Weights of a small transformer language model.
Size: 15 layers, 10 heads of 32, MLP 1088 SwiGLU, vocabulary 4096, 24.4M parameters.
Architecture: rotary positions, untied embeddings, attention and MLP in parallel.
Training: a variant of Adam for these matrices, 417M tokens, 3181 steps.
Each number is 50 + 12 x the weight over its row's rms, rounded and kept within 0 to 99. Layers, rows and columns count from 0. The size before them is the row's rms in percent of the matrix's.

# o: layer 12 attention output (transposed), 320x320, rms 0.0657, rows 77-97, columns 64-127
# v: layer 12 attention value, 320x320, rms 0.0615, rows 78-97, columns 64-127
# q: layer 12 attention query, 320x320, rms 0.0487, rows 96-127, columns 64-127
# k: layer 12 attention key, 320x320, rms 0.048, rows 96-127, columns 64-127
o77 091:51 62 67 62 59 43 63 44 44 59 43 52 58 64 72 74 32 44 37 36 49 39 54 40 56 65 63 39 58 63 78 50 50 57 26 50 58 23 55 27 49 56 50 59 46 44 53 54 43 62 59 36 46 45 38 39 63 33 16 40 59 65 38 58
v78 098:61 79 42 38 43 47 61 42 49 39 54 27 79 57 41 38 67 34 67 45 44 30 51 48 38 49 51 38 60 52 45 61 36 46 56 43 49 29 58 42 68 81 68 59 50 45 36 21 36 49 33 50 41 54 34 27 36 45 41 62 35 44 49 47
o78 095:56 65 56 35 33 45 51 41 70 76 59 76 20 52 67 60 40 60 50 72 38 47 53 42 71 47 45 71 78 42 34 49 76 36 43 48 47 41 69 39 42 41 47 55 21 50 39 55 51 59 64 36 44 44 30 55 59 40 46 52 59 58 48 47
v79 096:41 36 64 45 73 86 30 57 29 36 52 42 67 43 47 49 44 25 44 53 48 40 56 38 53 48 42 46 39 37 47 53 49 65 47 56 59 33 81 48 53 40 59 39 21 54 48 52 50 54 32 68 49 49 46 67 32 61 41 60 60 54 43 43
o79 094:40 71 33 38 59 47 34 51 48 51 41 52 52 50 36 56 37 53 43 39 59 74 59 58 54 39 46 63 50 57 57 64 42 43 47 58 66 34 46 69 48 63 39 34 73 58 66 64 37 58 42 65 59 51 40 49 55 49 51 50 51 46 41 25
v80 096:56 54 45 53 44 45 30 54 29 36 38 65 46 44 40 53 48 43 52 40 44 24 53 45 60 46 52 45 58 43 52 70 49 39 58 42 56 33 49 55 31 57 70 50 40 37 56 42 60 52 43 52 62 49 21 45 60 50 63 47 59 50 43 53
o80 085:55 68 45 45 51 68 48 49 42 49 46 58 40 60 77 47 71 59 40 49 55 52 51 50 15 65 56 63 53 59 52 42 46 37 38 45 49 41 49 87 61 32 62 39 53 63 56 49 46 41 53 47 32 56 48 80 46 62 72 66 49 58 57 50
v81 092:47 65 37 31 60 36 68 44 71 74 63 73 67 55 54 45 52 28 38 60 43 48 41 63 59 52 80 17 37 62 36 43 57 58 58 54 51 52 46 53 55 51 53 48 32 59 51 57 47 62 54 51 56 55 48 56 51 42 57 73 61 52 58 62
o81 086:33 66 61 53 41 59 37 51 51 40 90 46 41 68 56 49 48 37 31 45 59 60 57 42 71 49 28 47 70 50 45 58 51 50 41 56 44 28 53 57 29 57 36 39 38 51 43 66 50 48 67 66 75 52 53 61 64 67 60 45 63 62 33 52
v82 095:33 50 34 44 71 19 55 44 80 61 46 68 46 50 46 67 62 39 41 47 25 60 56 55 60 56 44 56 27 63 24 48 49 59 68 47 41 78 31 45 46 52 52 53 48 37 46 64 62 49 74 71 59 57 41 60 58 52 37 27 55 54 48 46
o82 092:45 32 65 57 58 34 44 62 39 30 66 53 51 54 42 35 42 32 31 37 54 48 43 27 28 43 51 28 58 38 53 50 45 59 48 51 50 65 53 51 40 47 39 47 65 55 80 56 54 33 52 62 52 60 59 49 52 58 46 41 56 58 64 49
v83 100:42 70 39 48 28 33 62 39 38 40 52 54 71 53 81 49 44 34 78 43 46 48 53 48 32 49 41 47 56 51 37 45 53 30 39 57 71 56 42 49 34 18 56 48 43 55 36 49 48 47 54 70 54 47 38 46 43 37 51 36 57 33 39 31
o83 096:40 45 64 49 34 63 52 67 53 64 29 53 42 34 48 52 47 50 38 46 43 35 54 38 63 72 49 41 39 63 56 56 69 53 51 58 35 50 33 47 36 66 59 55 48 71 53 53 64 41 56 56 62 44 56 39 43 38 42 76 47 59 60 39
v84 102:51 35 51 45 52 56 42 58 56 49 53 53 45 68 51 56 35 51 54 62 44 72 47 34 61 54 55 64 63 41 37 41 23 52 37 73 31 53 49 50 46 45 43 48 46 55 47 54 41 43 38 71 22 34 63 53 51 61 57 61 28 62 59 55
o84 106:48 41 45 42 72 63 38 50 73 49 35 72 57 42 42 46 46 56 46 25 37 64 56 50 49 52 37 67 49 46 58 64 93 44 73 67 48 46 50 52 78 47 56 42 41 25 41 62 50 36 43 60 24 46 59 39 54 55 33 55 36 54 70 59
v85 096:44 40 21 54 60 49 68 50 41 50 54 60 34 60 57 42 55 67 53 61 52 50 42 39 45 45 76 35 72 58 63 40 46 45 47 69 42 44 30 60 34 65 68 71 50 57 61 47 45 44 53 61 36 61 55 50 58 49 53 46 47 60 60 63
o85 092:64 53 66 35 47 57 45 54 51 45 83 70 50 71 70 55 82 55 45 37 47 58 58 44 67 63 45 59 60 44 66 54 44 47 39 68 79 16 35 69 43 51 51 57 47 58 42 56 55 45 54 68 52 46 49 48 62 45 61 61 45 58 46 54
v86 096:68 65 61 34 44 73 57 51 71 48 53 64 66 67 58 51 56 23 43 59 40 50 62 59 52 34 55 46 72 74 62 31 56 45 66 55 32 77 52 49 38 54 35 46 54 33 44 51 52 47 61 55 41 43 57 27 58 82 66 42 35 64 72 28
o86 096:44 45 49 58 68 46 45 30 61 65 51 46 59 43 41 46 67 42 32 73 66 53 44 54 36 62 44 53 49 64 55 41 26 63 41 48 38 73 49 46 55 55 68 53 46 69 43 19 52 70 52 44 44 61 66 58 55 52 42 44 46 39 49 45
v87 092:50 45 43 36 56 69 70 53 38 62 44 34 45 85 38 41 35 46 47 31 40 47 54 59 35 33 46 36 53 52 58 53 62 20 46 40 65 55 45 39 37 34 61 40 39 57 57 49 36 51 36 64 63 35 61 60 28 58 49 53 37 53 47 53
o87 090:44 44 44 41 28 38 38 58 55 90 54 42 62 48 49 62 48 42 68 64 48 24 28 46 68 36 39 32 58 41 63 59 56 48 52 71 27 49 50 65 56 51 38 47 62 54 54 60 44 60 56 48 55 60 46 41 41 45 45 58 52 38 45 46
v88 100:27 44 35 72 51 53 42 56 53 42 55 48 44 44 60 29 40 60 45 39 38 59 70 31 33 39 58 52 41 30 62 59 23 49 41 78 63 42 29 43 48 42 42 45 50 54 70 60 60 62 46 65 68 41 45 71 40 42 49 43 71 51 61 54
o88 097:44 62 61 50 61 76 54 48 54 27 45 35 81 41 62 72 54 55 38 54 34 66 41 46 49 44 77 43 46 65 80 53 51 65 67 47 55 49 35 48 36 72 65 54 53 63 60 41 56 40 53 39 60 51 47 44 43 50 44 43 53 47 35 11
v89 093:56 50 57 57 27 39 71 46 30 50 45 55 36 44 56 49 36 74 48 43 59 27 62 57 41 44 42 59 54 33 63 68 60 48 42 19 57 41 36 42 42 47 51 70 51 33 54 42 40 46 70 40 64 52 38 38 42 54 53 33 50 45 64 63
o89 090:65 49 47 52 30 26 49 53 55 52 01 30 56 45 51 44 63 37 57 59 36 67 39 52 56 52 55 41 32 54 49 56 37 43 65 56 38 66 44 58 42 52 63 52 48 48 37 31 52 46 43 20 32 65 44 50 47 43 58 43 85 37 37 46
v90 096:59 31 42 38 18 60 57 53 50 92 62 63 50 68 70 51 71 72 53 42 36 41 32 55 45 31 66 46 57 41 48 56 50 42 50 32 57 53 48 52 65 47 56 55 77 49 48 41 43 59 50 28 38 39 63 61 44 47 58 60 65 52 35 50
o90 093:48 57 60 60 46 59 41 38 51 42 19 57 76 56 48 52 55 57 52 42 34 52 47 58 51 65 33 33 52 70 46 51 43 53 50 61 60 26 59 00 53 40 59 53 36 50 59 54 46 47 72 52 49 50 51 42 63 54 49 45 49 37 37 45
v91 088:38 66 50 49 79 50 44 49 53 40 60 42 55 48 61 47 68 31 55 54 32 44 65 64 51 50 38 58 40 37 40 13 25 51 43 59 38 57 26 47 61 53 49 68 36 49 49 36 38 44 57 66 62 58 37 45 51 47 46 37 23 26 45 57
o91 082:45 68 63 42 57 59 29 47 55 33 88 60 31 42 57 45 20 51 42 68 46 74 60 27 34 51 59 56 52 62 44 53 70 48 42 48 48 50 70 26 39 66 44 46 49 32 61 46 55 43 40 62 65 54 37 56 55 47 39 41 46 68 52 48
v92 094:67 59 48 56 59 56 52 37 82 49 59 79 51 39 45 58 40 49 44 48 58 40 62 29 51 19 58 31 56 65 39 53 42 47 63 29 53 53 39 48 47 39 40 51 63 59 51 38 40 47 32 73 42 56 59 29 77 43 43 46 65 58 44 25
o92 092:49 57 43 55 68 38 40 46 33 44 59 48 44 37 67 60 71 57 52 55 61 51 38 49 43 60 48 60 61 55 65 28 34 43 33 30 43 52 54 46 32 48 43 54 48 73 45 35 44 49 49 74 44 54 50 53 57 37 52 29 52 52 60 52
v93 097:35 48 66 53 56 41 87 43 26 40 52 48 53 47 52 57 56 65 47 34 47 36 53 64 61 53 49 37 67 51 50 26 55 41 70 27 53 37 45 56 37 59 58 28 31 41 39 45 42 47 35 40 45 50 67 60 55 56 49 52 62 51 69 66
o93 095:78 37 70 54 47 45 10 37 47 71 46 46 36 20 45 76 58 45 58 48 51 44 52 60 79 45 55 46 48 59 56 36 30 63 42 51 56 49 55 52 67 40 43 48 66 42 48 42 38 54 49 60 59 65 38 68 37 58 52 43 57 77 55 31
v94 106:67 51 51 46 62 52 43 44 47 63 49 47 82 66 48 60 51 44 53 46 55 64 41 54 56 48 40 50 39 54 69 54 60 54 65 50 36 32 30 60 30 46 63 43 56 40 63 61 62 53 52 51 49 48 39 48 44 47 54 50 52 39 52 63
o94 104:46 50 44 42 59 54 56 47 65 49 39 42 47 47 47 54 31 67 51 63 54 46 53 50 69 57 26 33 60 42 36 52 38 47 52 66 52 23 59 39 41 45 54 70 50 31 53 58 14 57 52 39 49 49 40 67 53 42 33 50 75 49 74 43
v95 092:65 53 61 39 37 45 88 59 55 52 46 53 74 38 32 56 43 62 21 44 33 60 46 44 59 57 40 35 80 45 39 42 58 50 46 48 55 65 33 48 51 59 42 60 42 52 50 38 67 41 44 50 52 60 62 42 64 32 35 47 49 56 62 57
o95 090:49 38 37 43 52 22 27 53 49 39 62 50 00 37 56 69 50 43 55 53 51 54 63 41 47 57 35 41 39 29 65 38 44 38 45 32 80 46 66 53 49 64 29 47 55 45 26 50 59 46 58 76 67 54 58 59 53 55 67 46 41 54 62 43
q96 071:36 41 42 48 48 55 40 63 45 66 39 51 49 37 54 43 55 71 44 37 59 52 49 41 57 37 62 70 55 47 48 44 53 52 61 48 64 60 27 50 48 45 74 45 50 70 47 51 37 69 55 13 81 70 52 73 28 48 47 45 55 62 57 51
k96 081:39 53 59 53 30 78 42 55 37 62 71 60 77 44 52 68 41 40 28 52 59 25 64 66 40 51 67 47 28 59 71 52 59 57 62 74 71 73 51 84 37 49 58 49 48 63 64 55 43 43 32 48 61 16 62 64 39 59 63 30 32 38 60 50
q97 096:47 23 69 78 62 19 60 34 49 43 50 29 42 55 40 54 51 47 64 56 49 39 63 42 56 68 37 42 39 61 24 43 68 55 47 47 25 46 59 57 30 64 51 54 37 48 49 58 58 52 71 78 36 56 51 41 63 48 44 72 51 76 76 40
k97 075:55 60 56 29 52 51 53 60 52 49 58 41 52 24 59 37 39 54 31 70 50 54 55 71 58 60 51 53 43 51 38 57 58 48 42 53 60 49 43 36 56 23 56 51 69 61 69 68 59 66 51 59 50 33 37 48 38 46 37 54 75 61 43 48
q98 074:38 60 42 81 47 67 37 55 26 52 45 64 45 58 40 54 62 78 39 36 59 53 44 50 56 38 59 43 47 40 43 51 57 50 60 49 55 57 48 53 43 51 69 39 30 49 56 63 41 59 50 25 65 58 55 52 54 64 32 45 69 53 58 42
k98 067:45 38 34 53 50 46 57 64 41 38 36 63 65 36 54 33 62 44 52 37 50 27 54 45 37 42 61 45 48 50 54 59 44 58 74 61 43 68 32 52 47 47 53 46 50 37 68 44 52 39 53 37 62 40 51 44 36 56 70 44 49 54 50 51
q99 081:51 33 63 57 48 41 56 42 52 39 46 29 35 65 65 68 35 47 45 50 55 52 57 33 49 61 45 33 36 70 30 52 73 33 34 54 32 45 72 47 48 61 47 67 37 37 57 43 66 55 54 57 36 32 69 22 56 53 33 74 59 79 54 30
k99 076:48 54 51 44 52 43 69 44 46 48 40 56 60 43 63 37 66 66 52 51 44 72 31 40 47 64 48 42 76 34 16 69 52 49 38 56 45 54 52 17 62 56 55 70 44 57 57 77 62 65 45 65 62 42 39 72 56 31 50 58 67 41 43 33
q100 078:46 13 53 38 64 41 39 31 38 48 51 43 29 55 54 58 63 55 58 43 63 38 39 41 38 63 56 35 62 78 38 45 56 45 57 57 44 63 38 49 42 63 60 56 57 24 49 24 54 51 70 44 44 61 49 35 49 32 33 43 57 69 59 53
k100 086:58 42 20 48 54 71 65 65 38 33 49 27 74 54 50 36 48 48 52 38 47 38 57 44 47 46 44 36 39 46 48 45 74 32 40 43 61 46 44 38 34 40 63 54 43 76 63 39 60 48 53 49 53 38 54 59 70 52 49 64 68 54 65 46
q101 080:49 33 56 31 64 31 63 53 60 52 61 41 39 39 67 42 33 48 65 58 39 48 64 47 59 52 42 46 52 43 22 52 58 48 50 53 39 46 58 45 48 48 30 54 51 57 34 64 56 56 61 85 49 32 34 16 55 48 33 61 49 55 59 38
k101 077:63 49 65 23 54 17 49 35 60 48 40 44 31 61 61 59 59 64 68 74 53 59 60 35 36 51 56 42 53 40 42 46 47 43 42 47 46 48 46 36 52 25 81 60 48 51 32 41 56 59 51 42 62 49 44 36 41 42 44 69 52 49 48 53
q102 084:48 59 48 75 32 70 43 66 41 62 43 66 46 45 27 47 53 59 39 39 56 54 22 47 38 46 65 56 56 44 75 44 52 54 56 48 43 40 29 60 56 41 63 36 36 46 53 47 49 68 37 43 58 61 44 78 58 60 57 35 47 25 42 54
k102 081:46 46 43 84 52 54 24 72 40 69 65 60 75 53 33 43 38 49 40 41 62 30 46 63 52 61 47 46 44 54 63 37 64 51 67 60 72 51 53 72 41 67 39 46 43 49 68 65 59 46 49 23 53 47 63 68 47 47 53 32 42 30 49 56
q103 077:63 47 80 50 49 47 62 48 56 56 41 65 42 58 37 57 56 53 63 30 48 35 64 57 59 34 53 47 33 61 53 56 54 60 59 57 31 60 63 48 56 52 68 63 47 24 54 34 55 48 33 39 42 39 48 58 43 62 45 38 54 57 39 32
k103 083:41 42 34 63 60 50 25 74 54 45 42 46 34 55 47 20 57 50 44 34 45 74 82 51 53 44 52 47 80 53 40 54 46 30 53 46 62 45 43 15 62 48 35 54 40 48 50 54 60 45 56 61 46 42 45 45 47 28 47 52 72 45 51 33
q104 073:36 54 28 33 40 43 57 55 31 55 41 45 52 59 53 33 58 47 56 51 55 66 62 60 52 56 56 43 60 34 67 77 43 41 61 62 43 55 44 64 42 37 38 33 47 40 54 41 63 50 44 41 47 31 35 69 44 56 73 40 61 30 56 58
k104 083:38 61 41 62 53 94 41 79 58 49 36 70 62 56 25 55 31 43 44 43 41 39 37 46 44 42 59 49 43 44 76 47 60 46 62 42 55 45 37 67 53 53 60 56 49 28 58 53 55 40 49 56 51 23 56 62 38 56 62 38 50 45 60 66
q105 082:61 19 56 38 57 43 26 47 47 47 44 57 62 62 44 36 46 64 63 52 81 46 52 52 70 38 31 33 48 68 66 38 39 43 55 58 42 67 58 43 57 46 54 31 48 50 49 27 56 28 43 38 57 55 39 63 38 51 49 59 57 53 61 57
k105 083:25 53 47 66 50 65 51 65 32 43 71 46 63 60 39 56 44 44 57 38 36 23 52 44 28 44 39 42 51 41 48 55 56 39 52 77 27 49 30 58 52 48 58 44 47 53 63 45 28 62 62 50 53 44 44 33 57 38 25 56 78 64 70 47
q106 091:43 54 50 54 64 36 61 25 43 45 61 41 39 43 72 70 47 50 59 47 73 43 72 43 51 56 40 51 54 64 30 45 48 72 44 56 64 52 51 36 59 61 62 70 53 63 60 28 35 44 45 51 60 52 46 32 45 44 30 38 46 61 42 48
k106 077:38 49 33 56 41 43 38 31 66 45 57 26 47 48 52 56 54 49 57 57 56 50 59 76 39 62 58 39 31 50 52 39 63 48 65 52 47 36 57 51 47 42 42 58 48 83 56 71 66 49 38 42 44 36 42 54 59 45 38 54 60 58 57 39
q107 079:59 59 31 52 48 39 61 68 40 52 55 88 61 46 59 35 44 52 36 42 37 63 51 51 39 36 59 64 47 61 40 41 43 61 47 57 34 41 34 59 63 61 49 29 26 32 46 52 44 51 44 58 32 48 37 62 41 43 49 34 57 52 35 46
k107 095:49 62 34 56 59 63 40 48 61 49 68 58 34 50 37 47 50 48 36 38 58 52 52 38 54 39 39 47 37 56 59 57 28 59 48 48 67 44 42 52 56 63 40 35 52 35 53 54 53 45 57 50 49 18 49 56 46 48 42 20 44 60 47 48
q108 094:51 48 71 50 64 38 58 30 46 46 49 47 25 46 41 54 55 56 64 58 66 48 53 47 56 36 37 38 57 79 28 59 73 65 30 71 50 57 58 47 52 46 47 63 47 36 61 30 63 56 60 61 51 48 52 25 59 38 24 47 45 72 39 53
k108 077:59 47 53 24 65 46 51 40 51 49 39 56 41 58 69 34 53 59 58 59 41 62 57 29 51 47 49 63 56 52 20 51 38 45 32 47 39 48 49 15 55 62 47 70 67 65 45 54 40 61 65 53 43 64 40 31 59 47 54 80 48 56 47 40
q109 076:52 30 38 72 46 34 76 46 49 33 55 51 50 39 46 31 40 38 60 57 41 38 53 42 48 52 40 41 35 52 52 36 46 45 65 64 40 45 67 53 52 34 35 36 58 52 36 67 63 54 76 81 42 53 44 38 48 35 27 66 35 43 48 36
k109 107:36 45 56 56 35 44 45 61 54 65 53 47 66 35 41 47 30 32 53 56 45 50 31 60 19 58 61 46 55 31 53 40 46 68 77 59 62 63 27 63 47 19 49 51 52 44 51 56 32 37 55 30 56 29 61 39 21 52 60 38 52 40 52 74
q110 076:51 25 54 71 56 34 46 58 47 48 73 43 46 59 48 46 38 53 51 34 66 54 35 25 50 49 35 44 43 64 46 49 37 46 43 61 36 57 55 49 52 51 61 53 62 19 62 45 54 70 37 82 61 45 60 42 60 61 24 50 48 70 41 50
k110 107:59 66 66 30 67 34 53 48 49 47 52 45 42 64 64 67 69 71 40 56 46 73 60 31 39 38 53 69 75 52 40 58 46 45 35 41 48 47 56 29 45 56 71 50 55 52 30 45 40 43 45 56 42 60 40 48 66 46 15 33 50 40 45 40
q111 091:72 54 71 51 50 29 50 34 46 51 47 67 58 43 54 68 51 62 59 56 18 44 64 57 56 55 40 32 31 40 29 36 56 50 45 44 39 40 62 61 57 63 48 58 56 44 45 57 43 58 71 49 57 48 41 42 39 41 33 53 38 74 47 45
k111 075:38 48 55 38 69 33 67 44 52 40 40 50 43 42 58 50 76 38 63 59 25 76 52 53 37 42 44 53 53 59 24 60 38 66 40 60 46 48 56 33 71 60 63 56 64 57 38 30 47 55 37 56 52 49 57 45 63 46 38 68 40 63 47 50
q112 101:44 43 66 53 67 39 64 58 52 50 49 54 41 77 45 62 53 47 59 62 48 41 65 51 44 43 38 39 42 63 55 42 56 39 41 63 42 63 76 47 42 49 40 59 56 67 47 53 50 66 44 32 59 52 58 51 51 46 32 55 65 52 42 46
k112 074:51 32 72 46 61 63 50 31 43 40 83 42 47 50 63 52 41 45 33 48 60 67 53 73 59 53 39 38 49 75 34 41 61 34 61 62 54 43 67 34 77 33 66 56 64 48 48 49 48 29 60 80 29 39 65 57 31 51 45 52 41 48 46 44
q113 079:50 55 49 47 38 42 58 28 52 66 47 47 54 36 55 30 51 64 47 62 33 51 54 56 73 35 57 59 30 45 50 48 54 77 34 56 60 26 38 66 47 31 27 24 55 45 53 57 57 62 59 57 42 57 49 59 46 40 59 53 73 48 66 54
k113 111:45 51 36 77 33 53 58 55 55 54 80 63 58 33 30 49 25 36 40 34 66 51 46 53 58 45 61 38 40 51 54 63 30 52 63 47 65 50 46 69 45 70 29 43 56 48 45 44 38 45 47 44 58 35 63 50 56 45 80 18 23 41 33 45
q114 098:50 53 58 45 39 62 62 54 44 46 48 59 39 44 55 51 51 49 67 32 67 49 46 70 56 49 47 36 41 27 51 50 53 63 76 52 38 41 46 50 60 40 54 42 47 63 36 53 62 37 38 43 52 45 40 26 15 55 61 60 32 49 42 56
k114 078:52 58 47 47 59 57 39 60 40 53 30 28 31 40 46 60 32 68 55 36 60 36 55 64 58 60 42 63 58 33 78 49 57 44 42 32 57 48 39 35 39 58 57 24 68 40 37 90 19 48 48 51 35 48 77 31 61 63 50 32 62 55 46 57
q115 080:51 46 39 66 49 35 40 53 35 53 42 40 69 55 50 49 43 33 63 54 61 43 60 41 77 57 43 53 72 53 37 41 49 37 41 43 46 52 37 66 62 48 67 43 69 62 69 56 65 55 53 44 53 62 52 40 51 52 69 56 55 64 55 76
k115 108:67 49 42 27 37 52 62 39 39 65 41 29 41 64 76 60 65 62 50 48 39 49 51 49 44 57 67 49 49 52 38 50 64 41 42 39 47 44 51 62 60 45 58 41 51 66 35 59 39 47 59 40 58 72 50 50 59 28 56 41 49 63 71 53
q116 063:65 40 39 34 51 51 43 61 47 39 36 61 61 64 46 73 74 65 25 60 37 46 41 54 49 50 44 64 50 40 65 36 52 39 52 37 62 31 63 57 66 28 61 59 43 36 55 61 28 57 54 41 48 47 43 69 60 37 52 52 56 30 42 48
k116 209:60 41 59 42 65 33 65 19 49 42 33 39 35 64 70 49 73 54 61 60 41 59 58 40 55 58 46 52 56 58 27 54 52 42 26 43 40 44 64 18 49 42 64 52 56 76 43 49 62 62 64 52 38 70 37 38 50 37 43 72 47 67 48 53
q117 157:53 41 75 44 65 42 66 41 52 36 44 43 25 41 57 68 69 52 47 60 40 46 64 37 43 45 40 44 46 66 40 52 73 50 38 51 46 38 60 20 54 44 46 58 48 58 44 57 51 63 59 46 40 58 31 25 54 34 18 59 57 63 68 46
k117 055:57 50 51 46 48 56 58 54 32 50 26 44 48 33 54 48 52 48 50 49 51 44 69 53 53 53 60 55 46 67 17 49 59 44 24 59 30 41 58 24 56 59 37 54 58 75 21 42 79 43 48 59 14 45 46 51 50 66 66 66 51 51 45 23
q118 086:46 46 41 57 40 50 56 42 41 43 56 60 49 66 69 53 60 33 51 56 46 59 49 40 30 45 45 60 69 49 59 46 45 68 46 62 65 46 50 53 37 50 59 57 60 42 42 63 49 37 58 52 56 69 67 43 58 42 50 50 35 47 62 55
k118 104:41 48 47 52 44 58 59 49 42 62 59 64 62 56 45 29 45 54 49 48 73 50 50 54 62 54 42 40 55 13 55 56 37 78 65 64 55 59 46 52 50 50 64 29 60 22 73 57 50 46 43 56 51 48 52 47 41 67 45 52 50 28 49 50
q119 095:46 40 29 54 62 56 49 67 32 51 37 65 48 51 48 61 38 54 44 48 61 39 45 62 22 43 47 66 49 52 61 40 48 46 52 36 61 50 43 38 47 56 40 39 38 30 62 59 50 51 26 57 43 28 47 53 52 50 74 45 38 58 47 59
k119 085:64 53 41 65 59 47 43 57 58 46 61 40 34 44 46 40 39 41 36 40 63 62 48 67 41 35 54 69 50 49 43 66 34 41 46 39 90 50 41 67 50 52 55 49 48 34 47 50 50 43 49 50 45 25 47 62 48 66 53 72 55 28 39 50
q120 089:56 30 48 46 34 65 57 27 51 53 51 42 53 54 55 50 63 36 33 61 73 56 36 41 48 66 63 42 63 34 60 55 60 39 58 52 50 38 40 57 32 50 42 62 43 51 50 55 40 57 45 48 66 44 47 54 60 43 42 34 39 23 46 49
k120 100:77 39 48 40 57 44 52 41 43 43 41 47 65 44 48 68 60 57 48 71 44 38 45 48 52 49 54 39 53 46 39 57 48 39 50 56 46 46 52 63 55 71 59 48 57 32 51 45 57 38 40 77 38 58 37 48 64 45 46 68 49 45 42 24
q121 092:41 67 63 29 51 44 58 35 47 61 38 34 45 38 68 49 45 74 52 56 38 50 41 54 50 48 40 47 41 54 43 60 48 37 53 40 57 39 41 43 50 74 53 47 56 59 35 56 30 62 55 39 64 43 54 52 61 35 67 49 45 71 53 43
k121 091:61 53 70 55 21 19 57 58 47 42 42 40 67 58 51 40 43 50 67 69 55 67 42 49 43 61 46 36 49 39 40 34 48 52 39 76 39 54 59 52 32 36 53 79 52 70 38 43 62 70 44 57 57 42 60 38 65 53 50 67 33 65 50 47
q122 084:53 36 31 38 40 42 54 46 49 59 29 40 63 41 46 39 52 36 61 35 37 55 20 66 56 75 55 63 54 72 46 47 50 56 39 31 29 33 54 43 64 37 65 73 47 45 55 50 42 43 51 35 49 55 41 38 69 35 71 42 79 53 41 39
k122 092:58 41 69 65 54 52 47 66 50 38 29 27 47 69 56 46 53 72 28 33 38 49 66 40 63 41 54 29 53 30 57 56 71 38 33 53 55 52 54 52 64 43 58 52 61 63 46 30 49 38 49 42 56 44 51 47 54 65 67 25 55 60 57 54
q123 095:49 44 44 38 52 34 45 47 44 51 42 29 42 37 57 41 50 41 71 55 55 63 53 39 65 52 47 49 49 57 58 58 34 42 30 52 48 38 62 52 50 31 57 42 54 40 67 52 55 47 32 56 59 62 52 25 60 54 61 82 37 42 41 25
k123 096:45 60 37 56 35 65 51 59 40 63 41 37 43 40 59 30 30 20 60 34 61 59 57 47 35 35 56 48 58 56 53 52 31 42 46 57 56 44 32 43 39 44 67 48 50 53 52 66 38 26 50 54 54 54 55 74 50 47 84 51 51 81 66 63
q124 090:76 64 72 33 66 41 26 57 60 60 67 54 44 39 56 58 58 81 42 49 46 58 33 44 48 24 61 70 69 50 55 52 36 39 57 49 48 56 60 51 47 56 50 56 49 63 32 36 33 31 33 60 51 57 57 56 54 46 39 36 51 50 40 31
k124 094:32 40 67 51 50 41 43 55 41 37 77 68 49 52 33 71 78 53 40 45 59 52 67 24 72 21 35 52 57 37 40 38 59 58 47 35 56 42 44 59 54 55 70 62 43 57 48 45 60 56 33 43 35 38 45 58 79 50 27 54 44 81 36 45
q125 091:50 42 42 50 45 48 49 45 45 63 40 48 43 69 51 40 43 57 68 60 59 38 45 80 30 42 70 49 31 55 34 55 35 66 58 44 37 51 36 31 47 44 39 42 57 31 28 40 74 54 51 24 75 70 26 36 53 53 46 52 61 57 44 66
k125 101:76 31 58 25 55 73 44 56 33 63 15 34 81 51 58 47 58 72 50 51 40 28 35 43 62 64 37 54 47 64 43 48 64 34 40 62 46 45 49 49 34 24 71 69 72 57 59 33 49 59 61 52 56 73 49 49 47 51 52 74 55 62 37 50
q126 093:45 20 46 45 26 55 61 52 70 56 48 33 54 54 59 52 63 46 65 51 48 61 51 43 44 60 60 55 22 55 58 57 28 57 58 63 64 47 44 68 42 50 30 45 57 52 56 62 45 62 62 47 45 36 52 36 64 41 49 40 67 22 44 48
k126 088:54 46 63 69 46 57 49 51 47 60 24 57 52 62 59 37 36 63 40 52 55 54 33 64 65 64 53 43 40 48 38 53 53 66 51 48 36 35 40 60 39 41 52 41 74 40 34 40 50 63 72 65 25 56 45 44 44 38 58 51 50 57 40 50
q127 096:45 38 54 49 59 68 00 26 34 66 49 53 51 45 85 38 26 42 59 49 68 44 26 56 31 55 41 51 52 42 52 58 36 41 46 40 46 50 50 28 45 62 39 56 58 48 37 63 36 74 54 46 49 70 38 54 52 58 51 63 44 51 43 43
k127 096:55 62 30 37 59 39 52 58 64 40 66 52 62 44 35 48 51 52 47 65 41 44 48 42 58 68 50 55 47 52 37 36 47 41 23 39 62 63 46 55 49 67 66 45 54 59 49 46 34 47 53 57 49 53 65 49 60 44 50 55 46 33 41 45
v96 075:42 39 38 43 65 20 56 65 52 34 55 48 63 59 49 67 65 56 62 31 42 36 47 42 48 75 61 50 53 71 29 37 43 32 47 42 54 48 50 42 54 85 33 54 39 51 42 35 58 71 43 28 55 64 73 48 55 52 60 68 50 54 45 47
o96 070:54 49 50 33 43 43 62 61 62 54 95 54 44 36 63 18 39 58 66 57 45 36 48 53 36 54 33 44 72 43 40 54 53 51 51 43 62 79 71 77 47 39 47 62 46 71 46 70 40 65 41 45 82 36 70 52 63 80 50 58 44 40 51 51
v97 073:64 62 37 35 33 50 46 29 88 53 48 52 37 43 48 45 48 21 75 47 63 76 58 71 59 55 46 36 47 46 66 44 22 43 55 67 39 54 60 65 57 39 51 46 67 31 31 49 39 24 39 49 41 40 36 47 27 40 66 39 43 34 69 53
o97 066:44 44 46 65 54 72 40 47 50 39 40 39 67 63 41 41 34 33 50 31 49 47 45 52 31 68 41 52 42 66 46 47 67 28 55 53 27 41 60 19 48 56 42 57 42 41 54 49 49 59 63 70 56 53 31 42 49 59 43 42 49 47 68 59